Weights of a small GPT-style language model, trained from scratch on English Wikipedia: tied embeddings.
Each number is 128 + 32 x the weight over its row's rms, rounded and kept within 0 to 255. Layers, rows and columns count from 0. Numbers have three digits each. The size before them is the row's rms in percent of the matrix's.

# layer 12 attention value, 256x256, rms 0.218, rows 109-255, columns 192-255
117:165108134116174097126120116141121133115093108127114126167103161147155133158136155152165099184138134150131181104193150126181180131117142105156124092131073090159126175110188129142149194128151080
114:112117098119064106153188106144142138179076158130115141128119122103094152137146152169092152124142106120115186091188114135150040165123141161097151152162175144146134118157132146193144157165134101
113:167100128128109099191105133128094108152081105113119106141126152143146145085156181153110153164099127154099091129161100105158132145158108098153137086154142140161173093136127147163159121103116084
123:191181145097129144108092134113130161112072127098086144133114115119135035104174052145122146134111169115139202129085094071119165082126076160119146130155113104144101085143107078177118174081100136
122:139129128174131134133147095099152172141089053136174096105100082153128138070130079094158123135079153115058089102097122158138141122055106136129108142140106081149238140110130079211111133100125144
113:180120113143161164172105133104097141145236096191155122145144135141131098087122247147161132154165143143158074173095147118111103104107175078079136161085160104092110069120116143104122131077108132
104:177164154198157191097115097131115135097100151096079135112166099101107120166088112118137126130108118074160175106135165159192110087111165124168120140139099164117141154181116161169149151151111135
115:125122127190101108109152086120118110110103106129170134162139123129159088159110095093147083151115109158152112180155164168092125094134161152123168106137185116199138085140190156095058142125112149
112:111164112133135111218124127144110171122154076099120098166091128060136106131085139195126133103178169170135076158167102145102154123072119170093193138131106127111131127137107135199197177159090106
108:101116163159157077171101166161186092094137116124128074102194113154149128115179111065174136120110171176061086171119092106168161162131052131111124128180157106117123110103117114131141081149118147
113:197136122121159099139109175102158089105087053102157182130097159137202086153183116121118183110069127168120115159131108062123113135158154171127092127111059185127128080108118149138075140127077169
117:089131122097148154095106128120162098132123071182063086097099118115127126141106162098099116128065174087163156157141110131182087173166109114150140170103118135151162149139132164123091132116131136
112:080157133150138159125114157152149132143104172173098093136068105166129171132105166135137140072104118127175159135190173152099177107138119096118151147082119187121137175100185100153145171181154123
112:148170102130146158121131051169143104165088181112152143155104135145163139121098162124152076131083202188127133087106127149134131134108109155135147105154146072142133108115063127144150116193120102
113:110089134114118055196126116049133119085153161123106130139154147142136104062115182181090118173124106158103157133097150104099105160119118145156139105120104101121101083097153154091111203095199093
115:138119137190126115060073161139135136072137061091173133137092068098201111142159172147158110102110190102145154086093115105075142131083106122121145089132122103130189107145124167172128141133103147
108:118050074130163134122128083144138146135156068079174065085145174076177151120167162110137121104129124154186133045125139118187100153156154145155100150117129082104082122121116138140084137103125130
110:023081156163188114164128148148136108133160083134132119140124137091102123133128163143182152119173087116089105137160124180106146083107095119140094180125152110155050117153132086114124147095112186
116:137136132097188140203135150136101168110094169087119128136130061111108075070136139068114132079085123101158085141173193152162147121123168110190174126131132179117182150130043129105095159133141116
088:140132152178167204128146127150111141152065111160115129119121156109094179172112098097122102120142154105128123106141158140116142204147127146184165140189127168111120120141167169103123110153178151
081:137139111102087045029207069084115113140150165137031195185145097152178067156114112134113091155201202159134083151138073128109107081094104113107123129128133138124122119141182158111132138120106115
085:115172111121102143154140101108179078072119122101088219120147132100127124095060126162145084129148070105097161127105154140090143085095129113113121146184116105143109150173093126147065147128115137
077:121147088129140144093081145126129130104147097096165067152179157139096079141227148111162149069082109150151178184138162204144133153147137187132173123177136091167161187113143076124121101092141160
085:144088163124125213127084165092177175157087179115215108101058132124176092081143131114170105141061120187138128136150111176114157173124128141089151114132093172121173138098111136128104081164111134
085:085187096161146108178121119181072116123102137143122129122105131168094151132087068100156199152136137082114144140138166104096146129155158079141103153120129146119079150139159163122104157132167129
089:092076108106158127104140125129107167166141177177131083118149146122147161111078191120095166150139156160136154148154121151115164075142129069138111150162121143106127079159102139105172177130117097
081:159147162173136080116142122129175178065123198118118086093153155094124112159165177160093104121130109125119149102179101078156125167127103085134145142112069102133131135079139119153162129088112122
078:163136125146131111104168150099085102110142111103078173171185044112109151076115080098065152128159164154076088109134129100098035132137095110167137172139135093112092109165110162147090122057120137
079:178118119161149107185105124091143109088105119102155116107096187164093115147089058159139147117137137098099074115113109140128169108101152140124069116159185116136125150117108068132085163097156167
083:147179105122129137091097141155159152111148107175131098143065153177127147218132128156105148151177092166136141112046085121106123139103188179105087175124107157111167053100112115165139087107153168
081:176112164165090107138164105120119143105157094180089109119119116103153155118115109155067165141167099079082155118126139141084106089104170084166071135102107128141138151171141162054127137175152088
083:117078133167151113157104133123173131120118114156139088061136131160125126113164137135178156130090080048134107166119170163103131159133111185164184094120186110156087110150139148180094129106051116
088:155135181113139174115062158129084136159139085162171102153087144196162109136149170097154139078193148159085056098101086118044176119135129125170084148167176173117135162142108042084135136121146118
083:132086099105099126168100112146109192142146134134142119136162140120155138078149113162126130133092117100094177128112155146137168119188124123122095113057157089117140169130182114121189096153099100
084:118098151101166078180079139149117113101180123166154172118156203116162132121189152130123122083141106078077108077159126133123188143128131116111146109110176177146117131131089125165113192144166089
084:126123152153060097076119132094122128106182133046082176133114116122119087106103093123137057194101161125162145067161134162161140183129095113154127171115130120139122165132131141104131164124058098
080:130096153121157057118192098099159066134169139132086148129122111142057133133098130143115125069066116185076107100150119146138082146130114121212151121151178096108123070159157114186165134129150084
080:124111158156147091178142116090123142137150118057124109101130131165120149115112164154126109174107170077154184048137087120092137123193203180112121099113115169081138116092136149119090151111153044
083:157103151150063129167115120122101120111148113151120129140182109136114152182138086106159138173147119137139129093130141129109183121091164097178134122120188139188106147162092086113136170062216058
084:141050157163160126188086154108117102122150195133123125117200128122066139111129102166120148087131071088103115109131100111174076135125076124176112071079135114071112136106122123152127133071105120
080:121138122130136191129217116137153105077172123129172089220109101118167162118141150144104152143153167156063167114121131085089154126150128201128130129170101139226157117123126163117157102161131069
089:106106101068109181096117166149148169109089112160184120145121096148177169139189184128164170177117137164190138113157145100071187142165135189083184111114105136152124126137099168144151149190093105
081:107111134122208173108112086191136121070164152149075172125118146066132139042107107119134129192135115057138089097173131138149120120125108043087101147182097176254154195142150082092102093076164158
082:115137155154127117092116146095164123149118168093105166074119197075090189121138164116134105133083096082187146158166154114100154129124092168097146082146100132144143185108132084137100215123158157
081:177103115159189143129117187096094147082160159137159115107085089126096145123124098102193126090091097119176113149117119102128113096116129199114157128170134087148117083183098154136094123102146152
084:132129100173191114110090144185086137063132153090144090107166177135084157151067136151102161102098157087092135129095135170185181111086139134202132106176150105097143096078080108142127156102159078
079:170094139162102145160134097177092124151110121158120108114080135171163121142170125158129095205138137103142092148062068099145112120105138070101114112106177137130148132156155119149169109137084072
084:179142144151159089126139131107110114163186167073090136109060118104157092127107098167108092127134167147183095150169128110129121131118111083149086123140156090143103149103162177131166168123128141
081:098095154122150174138146150090089097102136139180130067105186063119172107089139086105104131120188135125119140158099120155121151114126140124133114124110126141129115160074092123100110183091146073
081:117132107095077144126068158151111068108112145133136157145160123094161119146102112086201161088135122135132112139093169122080152139098091090152124145173110102161139112098143098116114130169122114
083:206095139168141174133167104088183163153034054136129101072100106148121087138074155141093126141136168133091085118108145131176112203123142108128136139185073123148098078086104128137094142115101149
087:148083084086092131092090120163110134148128112127121086184144115158091124140155159096156131094123135121110110115167138094076200116095144137161155154125132122129135142130118079117166134139135159
082:117184084125153093118172188103122098159160093128105148147068144118170137075131093098134151149128156112102088141192120107107075133085134110135062129127052132152127128149125116159098146151142104
083:152110093117116123149100140088119108148150082105184170101078154129153109069126080115157113122065096113154118152186119133070079113167073096115110114194108112176094196145090100121081160158140136
084:147156140144106155114122184109103107138192107146134138145130104104096121091065152149142084109133088051105126187148174126162149150103174096141153111118075100121085124112096112146160206120128174
087:128154151132156098139133094186151098121200104034138181150100150124112101092158126158090131136120116175149152119121149181108102102143166070147096134141131105114114123237130109152143144164182137
085:125112169125110175146126122103117142133091099079132160073156088154122080167132110154101099070166113152091123093131083065144134144079131093108141141119143168124107129129128135163187121156130128
087:153110136144130115197115109160157166074117181111106134145110117047121168078079148133120136139108103135063131095119169078136192047093077092126117152117112101143138126146118077129103145115151089
081:135151144109143155202178086096127120143148106110117116143135102167130127132093141119150087102097145120112100137095075092173108170128195161093093169178128116125084096101080077105031199085159167
081:174145127134056163149125126148121123131081149135173127098130109154169175082150118076089189152133162117077142095170105105096150119160079137120163073141085173101147132150167150104115145113124145
084:166189130109129128122147075127118106150132125168131191129156172104187179162125141152138126134138144088149083100079162087093060097149143153146149151173116110132112098118191131136155139144171145
081:152119155113100157203152141148139128149168040087183122118079133169170131102109162154141183182118130087119126081101101202108145146135191147066126128147193135134080121144077110152093070147117090
089:078132112092074137113157085126138102101071133182155166089145118127096140120044143131118175155132099111109192183103151141117091086096134153091130120129088083112094098149117143118122156173103121
075:108109188148103201166130185060105099130141099103123153095123094117169142138158125161116141124132174148200163145116129136120147136191153141164157136113112137107146153150083169151131141178118151
076:095151124106126147119116102100173144153092128091194208108131139106161151093122108187100152152094185109167096059145157102079224089135158101067165114155092102100118132111101170134077109145222139
076:138084121156076110100080120129144098122179146129168182119162108132126130098204156161087167167161096080139112147143121096129098086142102177203152085140189057183141143152132126167107150127117166
086:136058174155082116129093185076145119094140122136094087100177179182133137191112087153122130045142149087111112103143102113109094131127145102195129109101131114109104176059160110104194155085116152
082:101098086123191138119103134110065190095077196156132109162114111133072133109149073101142128161146097111083101175146113120152165087107112116091088088060143161156124173108084069116108107132182155
087:107163122153132080085090166132156102098182138056107115139086163114124117100117096124115100087116177111160181068116116157114152123164133091149090112106177187072115225106128108145171160113148088
079:156133162128104164204141096109151121118164132108145121096121124115132155095125124186162139129113109142157122143156149141127097162118047127215185121181126095168120171116178194157145089105098157
082:116149103157178151181147181146135107137104107198115123109099116103147148154138139161105145154121092071116133134122132128141138148097122132093081115105104063148124074186131115134066068120110094
077:171143148139103037132133134119102114143123128187124102072112094095086057116056114121153153103129153084096147157073168140152092114169135121088168136125128135141178098070173110130149083145123135
080:230136110135094127181082125116096101136130119097135159148124178156125112130129120104163121132125117106131148078143098153143122049159173142186129098164158093079074191165117120154073110105111191
081:123107130113100117114108116158117060130179049129159081079162121101101098122093152167158064142097122083141134110143153124075165150114124120106114142129093091129112165133100155110102152166139106
087:102166170096100193073130073153115109148120119123174069151099103130142074143192115142102133095156116147152128151172124140126145132103125168082093112160091140156189143122120100118132076134090171
083:119152161115153084123168133146131156129176135118123108106110114090166193088145126114182148150095087116165114162113116116115113160211154138122132122088160155134133152131175129037101167153130148
078:105140082142173140114144143113090134174157070114092162133106137188130085144104118141140117074192133142152144120104110074070091097151069149165091092098132169093131153112141163112131118140112096
082:121084088074128105112134126184153148079159094144135174184167123136130105064103127133132073122173070140167084125092155093158186073138179160086107120131206174143128176094123110107097093161126103
083:079103141132141094145156121095157126104155183048141125147123082132093132029169146202120094142089104145139183168145125131146105166133090138106170159112062101126155107185166130142152137181117105
086:131131172098164084164140112102075088121183075136155120154118176117221079175140067128118141081165117136100113175129095126120087123076151106143123111118141138151127117157212145083165103133133114
089:168141155123130117124126112121085174164167114107120150069142097152105114102134058040087122069133151181085153153097075107080119152074153122143099149140143244122147150227094131076106126129139076
083:156141111074109138151101144135146088134121130199122113136145124189133169170120178145155168168072118097153135086077093070139190136136135125092083123114193136141117132102143157133102052146081093
082:100107126134115156118159158165156173139088064093153169154134050078152109126071125132119154141154152163121140121070109146149141156133066131076155128178129158117117103135146224163087110193087143
084:115173098071135105114062107128154128113135130136144161070150211085118145114139053183120178158138111077177129124130123114101144083180109097138194098126146103121151187143149146167124097116162203
080:108102153107111082085130110055053116128204100195095115159111071110127129194111131114148061131146127127145107126100093125136105142073095132148128159114148116138116139142165118050184125129160118
082:097134128136071183130155140137111125149189125122127090133155145106163113147217157160141143159153073120160142143167129137126111153146105120079145086077094128156111173116129185144133126141077146
082:134128128159101110135137132106111146083120110187145192125157069157144155099088103067093135131153193110105135078092167111130126122122162158172108184147144109138072147197143095141106146165130089
086:123116090101044163129141097123135075163188164146063150117160120081143166138111086148087109161126135166157103159157120069142130127136133136139189120119082129163091056067126167158143140122103124
084:130082129182109097123148131038120175158164116082108130099121108135178143119170088137148062141082176082107117171166116137149066157176067134171121112141156091152095125096168154072150115136085132
085:146204132130123063089158117136127053085196146056098176129127070109125083106102105178134151130213139119126132200119123171176140114056144146082080092152126115108075183147110166119078156093103121
086:160130138106131137153127125128128155129180095130136093096089162136148106124151124124118173176164098151150107146101100125115136107125123193153107123153111145117135097140088124110163127070151204
079:168127078164159174184130172177191154087151142120120144108080131118182163130145102144152174130072126098134124101065150169089126120175063134173165175126160064126129122141124109186080127167126129
083:144152098130123116110115103079126123105093149083137135118083124106127120117127126172163071176159164088178104134122157115150107160130130165103137082190115103156096178120121167126109156216087218
081:126099154040144119133162098106140145084182156143133133182131131042128117142121058134133117103128132164110170098109194179126140180093161121153135152129155123118130162121078063056184160112107117
087:136136107114155140140208115032160115097118117146070145121140131060101097120110117104080099109126128117119156130100155117130143157147091157077125158188083091163098076114101124142092154120122168
086:102104098146157143138097146134140077122134168118110136067100164143113070121136174169159162164066111118178111140140144089126122138097021109189124139113102095132081090111077103195120169121105117
083:145113150150130189195096121073154147139070112126090153132151135093128227160102119123101114129101097122142120099128161102124096128159084080163161122064122046079131127113150132127153148125166087
088:060133129124145116070178171033161156134103074111100132104099126148092077116108098187105120114174162151155114078150081105128122107139156159108119157128138184100149079145110135072157097119139122
074:164134156115124133078113144186151111130140100123070096119153166095131184155183140167190117143137132182104175128091130202152129202116140146139172096160149148143190129073155115102144146116108154
076:095108104080115132115135152042127164153088144138132120227161146121167132155135120127127155164089087136177107129141143156147143075158150104090144110137134144154116134108046144108105106138160124
083:084084183109143093128188088075131125202136133129146110109155147105125122142089098083110114086142120159128079137118158119081104081128115114146128136160137107058108132105114100135193138147201096
082:147107170150138096121206123108050099119126072111064137185066100128148127173148140104131113120161176170097114132148079085105099117164160134111042105138146108154126103148125124066127125092160126
087:132183120152071077165098103143194099143086157061117183147160141069132109114091171185141117176119128082128134134168153140117168104121086061083125151108162106090111190194128145162141173155150188
087:121101134186124154134096143142177110142149093113168111102134129140166125146132102122141147066094204123098132117104131165089092090134078108225120158116128108114119082161133076146119156174138052
084:093111059093084174150164148096107140115168093130092188138105081097099063132167112167178132119147159146163126123089112085178178150167176189064130185089163168142113142094081176122094167098117120
076:104119127148126179151138084195127131118100132162184113088153113097142077154151143079132106134141060111082140124117153116167100149103121105093170107123124103107146156166104083118118108059148085
085:123159108110128156117042113136166103127081136161195093104135199168090096176175168089107174146108193157135102083148161149096161121107166133114159064102144101103098094154127149220117151126138164
079:141146078114135106166154106196129096143110133093103079167132114135108095121120186179138088150088139201178135105086120140109131126185192150096088126103116195100143206136094121102129169145107137
084:115089154116142120130148101131195189110144147167150139048177069159111139122092081121134112091150169089137157146102110145177103229165114076137149125134145157111119227121101140105128127113099094
088:134165108121125146154082153112099142097144092154106145160148137117141173177127054091087128125133176110088111077138100152065112114090198136186074133137129094160118101192115084096161150123131110
081:123207136175100113112121065155173100103111120091165123159164100143146073118187139075088161102174130120158082114113157147122164105110159143144085139207112160089112158171128098150196153145167101
082:133103106142080204059081099126083211157157191114153101153131147200143148134156172114066128164131178149093134084157095166139136117156125147190108160100126083162089098148099107170105136131116099
083:104126101128164173142065151157141201109049170134138094127191149113124159127117152121134156136096098086131172112068147126116178122174089112085106064130152168132149117077088056145129086134194146
080:162154096109149097122138142146037100114070195123133144077178158132099088171139159127126133124123113103141181125177108154083115082135162098095105171111138134086141134152107190152101143118133192
082:171160125115121175137102108085140149103147108107118142134134196148138168140150139143143153145125141074100104062077096070064067109108117143195100159139153082151081141166102087107139149035192086
086:127121114095066126123107128114131155136080174144119127113146173143138141188174158139168132118062104108145087142175119065123153103087080072110132100122138111111169180108182114151080107120127122
080:133145081170149110085156138146126109106179096122108136182084127160158172159142131179121142158169238156071104083133074088130107123163143112135083085119107121131113085100097159197143126121073130
084:101077137104154105131082144143101157155164104075170154093073144106105125133134131164163113156040103115162081129195136066103145082142122114171144154119148111181139123112094119081147149185163143
082:115129117126104094063145112134145117172155116091137149149144123168091106155093132143110130089127122208089169152105127222153100187142124159144150106219116094148105049124120104158114098086079154
084:141155123138074092092127145134119143087067084095113110151109092173160139114115125125133063105142137067160148143060124088102154147099114150120103161085160087117151166117110095144161106167149152
085:160106117131094133146084150100103141099115137181073113208178114108148099164152183062120146123139099138127095143139133100143165135080206099115138103069173144150172132162129107095105128141090151
084:111140129130101136110133121160186107137113182087188126156176157142160131072201076149153161113136119137109120105108152158117122135178097124140097108123161110127129122154121125157118134154117147
084:166105180087143096090146180188089083156147135159166069051141106132116162127109137139127126128128123132131108134167089185176130132146108106142159093115109164121126112132144122189165127071179159
081:166103161126181136110114097073110156096132129109136080090179141159104062118154111134143107130109157193153167138178119125121113140147136094176137135124142128088121174142112154083141083198144128
088:126095139091126101172156117131119106121141156178091101164120150077117133156144130098181210168098074142151143172120177092162116143174121111085154168091117069188160134168119140115076082167011116
080:093129117125108111128137162023143127092131145109163130159105128154108165185119087164166132116074154117113165129134096110140146177124155189135126125094128097128080123165106190131123139135106113
073:144148134175069096128098116098152133150103189094113173134103143080170086204090132122122099096134140125134157104129075168116107134086088072118119155114093073065125142170129114135133112148126201
082:123143117138101115114152058196129080097144156118150149194104137168176023134176106116132117122148166186058130106090126159156148106123127175113043150147163113120141135128087076159139156163111105
084:173099150104172119125106133138132146145112088112193155113144137182145151145161100124097141062155150082110192145158127169160134149129199068182115145158160189105139194191148102086201153149106103
086:092125149181150159076136124102111149136199134099101092131142152082133135089151150175167117140141125125093129136136141106112079135118104092174121076098107137111081030162142095199111140100095058
085:145097141119163103215119162121136099158110142157102121096117122087096157162081156171165128152147152076099152085077106143079142109101157128118065111127161129090122125175190113116137181114163143
084:110126102109108221161095162093128100118092046202186101073116105118185082163141040124115190119157120142104088142131125083077086175103173121156144117068106204137122083122103112152110141109160158
087:142163112129175104147158095153132102117070127101085155138144140090143088141110128106097119154138132104112150119114117186141075111132120075161178143126111115126160114093137173162141095124156108
083:114131197191097126072133130187128108101063119109129130145138096120115126161100160126087120148118194145105176109088089229140124157204124160105090148151158090137092091150138173082117149198136129
078:147140164219185061192064165159124161139112135157156064098154148119056176156096159141107143102141150109110122160115175129125129155178146144137133103102068051115124109174171149064118171144177163
084:090136132092100137122076134137176144143062061120135132130109170140139149154135112139125176137080130068213078089121181152077171100162150123151153151082106143144193078110141105112163141117162116
078:093125156122122129168122175175111112104189091145159114131112145156130105147112131133156106106090066055145177149166163157097098125178125134141132136107135103140098099143083159157116082141103065
081:099097148072083135120078097105157137093122083154082103193104096138147123137173124099136127148170090128104155104128145112136136143121158129120111157068181163101149170129082075105099080116104137
086:113122130138121144127078162147098193168087109135078120080165129050148133102111147111089120144077119143126081120071123191094129098163100113178150085113172162110125086124095112119161170122195106
081:083083139176096081159113133132160112105188135085047182171127118127055136093093145179117124107087168118137154075177141180184153129116053142154062149131137123180088123119175132074149166143089096
084:108169111099153126137087137171097138136143116131176077073100174184110163110155078095169106121070126146136124179100125139140129178120181125076106089175146163115143218135097082088126049185104141
077:104149141161102108120137110064138132200073151135082113215129118153159094188175107075061161086165164157093138096098114122096067119152124116110083126092157094122105047139136134141155073106118158
076:109165141103118120130107139116151113109104126118121182101169140154190169161142142131137080157133119074211162155151108083092116114125111126159158116105151175121141165255177170098129159145075158
085:102103138177166094149114107121116095127112128148150113085177179126142118140127152136157121083051121087113119187129165155149044142111091080142195067125132078158120144075166094091160136159176142
083:128103163158116083131118085081145198147111118175110110084130142073079164135085118118130131138120163117068099119147075136113119111088141134132164087152115125193155141093133086122102081130130170
079:149117157153102176073164124104101188143069128067156096117104111110134128113107193119136106143114120186145138102171141061111108135060167085090110115131088159089178192101122132047196135133060129
084:132133087152128159133142159075104150131094158133133131086140114116118086181138145084164074106152152111130105146125071150150153117133181158130161111075122149093087088148110165130089204143176162